{"hidden_act": "gelu", "norm_eps": 1e-05, "init_std_qkv": 0.0413, "init_std_o": 0.0, "init_std_up": 0.0413, "init_std_down": 0.0, "learning_rate": 0.0074, "decay_fraction": 0.569, "final_lr_fraction": 0.0, "batch_tokens": 32768, "doc_mask": true}
Each number is 500 + 25 x the weight over its row's rms, rounded and kept within 0 to 999. Layers, rows and columns count from 0. Numbers have three digits each. The size before them is the row's rms in percent of the matrix's.

# layer 6 attention key, 32x128, rms 0.183, rows 0-31, columns 64-127
065:492498532485524500471534504512503500488518501518504542499497521484501542492504455532518469519484532493496459549512526538521497461542488486498496505424451560492476521507500510514529477488533501
064:503513471502474501509496499495498521519457501471502464497525503508493469503507499464531519510498557460510473519425488513495474510483522528486516550535496496483513488479464447451481480517510455
083:476491515502538487528466508473486471497448490517495480457504487500531487518500493538507505490531552499529521469511504487453494467490483538497550547510510549496507515500544498498473510484460500
091:497510533509511492489445523491512478498453477519523544535508521486493490501516495496513503490432505500537505503520521499502446487518504519499509518483497466542529505507467489500534490516512424
090:489487473482479517508527493522520466488491560548529496481516541480491465494528479482501490499508560462532485520521515495476464546529509506490497495521512479532523498494497520517516537549443474
093:483543518532493493504488522479479535526471490554500509508567536492501504510481521485505490484515466542458472494482530470481519485491511547478472482500487493508461461523482493455514508525509537
098:508508498453487480522525467513499475497493560511519495476503496478528449511494478497493476584505489484552532506532507578514516483525469490498479504528470500529526508530515492536510539482489498
102:532520488517477484524537519496498506482478476488509498520495536519511509529526496497514524456441517503507499513523423472489500525497494530506478493516518529476511514489462483498438525511512500
100:534509455499487516485476490494516510502462512520508491484551497522483464456510516500496521492503494484511473479497464476497477465486498466531466530459526516523459516518481464485514482505506511
111:525481528471468501504494509488510476497446510524488554452516503512473456535514484498481512537514512461477504508481472472513485472506479538498478523503482511477499498507541494503513481509543580
107:482498514531533465472467526503498500509545525513492462512515508466496513542514495485554533492463474479490500461497534521511491498502471519473526522507504466499548508497472494523481492531488519
112:519521504508505463496473507472453493514520487489518485508502507517515547522485474495501473498497519481547527503482472528484466541500490560519569498527512480492501496492518478463438503474479541
098:480510508523535520523515507441503518504456511469478483547503508526499519475498465524496530540518495510479512534480502517492497534472515473505542539507565515477502452534476486513486535541507494
118:494502552493445487556471522461492491512488495526518515481450442521504473474483513509530497489496521508511522484480516514549477542486534485504498520521505505513478531532518483462503434474532511
106:514497472504504501517506470513535489528550527517504530524517524542496518502499515470463467458506544512509502469479513499443514509498521516516533507427491494475470484489532513515473533516520491
131:526489520489502513540502488482528510534487520515478522558513530445503485473513484460462512465493543487507472471536461512475479486486550493485480517493506502471483484528487482454492527495520507
047:508475487473460478509514486490512504519506521515484496510507489474522498469530480502540477518494504471508500533484551513525515505468482519495499494477479460528501490488479503503499518533553542
077:527505523532454461518500480477488529492486516499495519550498515512536498485504516456520481485547462524490493519512529498469530541492470501520529488497544478498523486519471518453489499516521566
084:501511484548457456517549520495508486521512512520492493476500520465474467578511510504501486532517496501490488489498502499488483478471494495455496521479505535455474498470516483503495498486552523
082:552500508487509495538543462474499480457468536474490479463509499503470526494498462539486477502498540473501450485464510518505488484486528524516515538511499511453491520435466483479506471480524558
090:455531504496546558525504483531511482523532513482537489466523498511514522478455509477536450510527530537465508462479449554498499550485560550493464517483473486501507470482484473509515520493529545
086:500470514513550496516513557505538498536505522490547448553485467474515496485501493490494528436471490510520504508492458498504547508514469500477518514528491523533502508494511560509505515510506496
101:479462515490532492535523499523546477504480496453500505504474507476499549500531516520465483493469486528526524518463502465521486503508515478469517521457478507494549499492520540497505433492500457
115:535487465445495507491503543509529511532525483460497546478508493448530502536491482487505481477511517497503456526530497499537497540557498531484506463533460522523514527482471532517545490512456450
120:476504534456481488569514522497489460487509516498497487523497485493474531511511490456511560502496487489499476502511451500512474540529528497517528500522445494530511540515535527514509519530496517
099:528486500526517533470499518517523461489456458512510512562469498513484476517523536532505521474516505515532528480531476461467490471526470511520458496475523486496495495421519524509517527498529483
108:521519504488502476518481514512510477500482484549513481555499492507517494489481495539508533481465501463509532475473525530521489512506473526512492483500486532526525506517512508515436508560500467
105:508504492427530521495470464462537493520525528545509500533503455469502531505473509463542528484534490501516526503512481492463533513491530470478471462493475498528518504524513476510514468490549502
123:505475527524504493514472507468503462498484495483496474486515489494505510515522488496528471445523548473511509460487494517485501450482498502493540523486519520487505498490525552508509483518472449
120:485539465474459469490504518528490544503498470474530514554504493460520505453485515497526493482495450498490495454504527487513502541469485500523461514509481473519466502506512503512489490514528553
103:467496484514544501486490536496451544519504506559566483508467520511516573495512485524477524497465529518536498526505531466496530466492476503488546488519471514514523450518504515481482500513461528
116:512498475475540486488520465490500468492510494556495512474504528507472524480519458477495497486520480514518461497523447508520492441538488479513453462462513482524487466527483515486497482522479491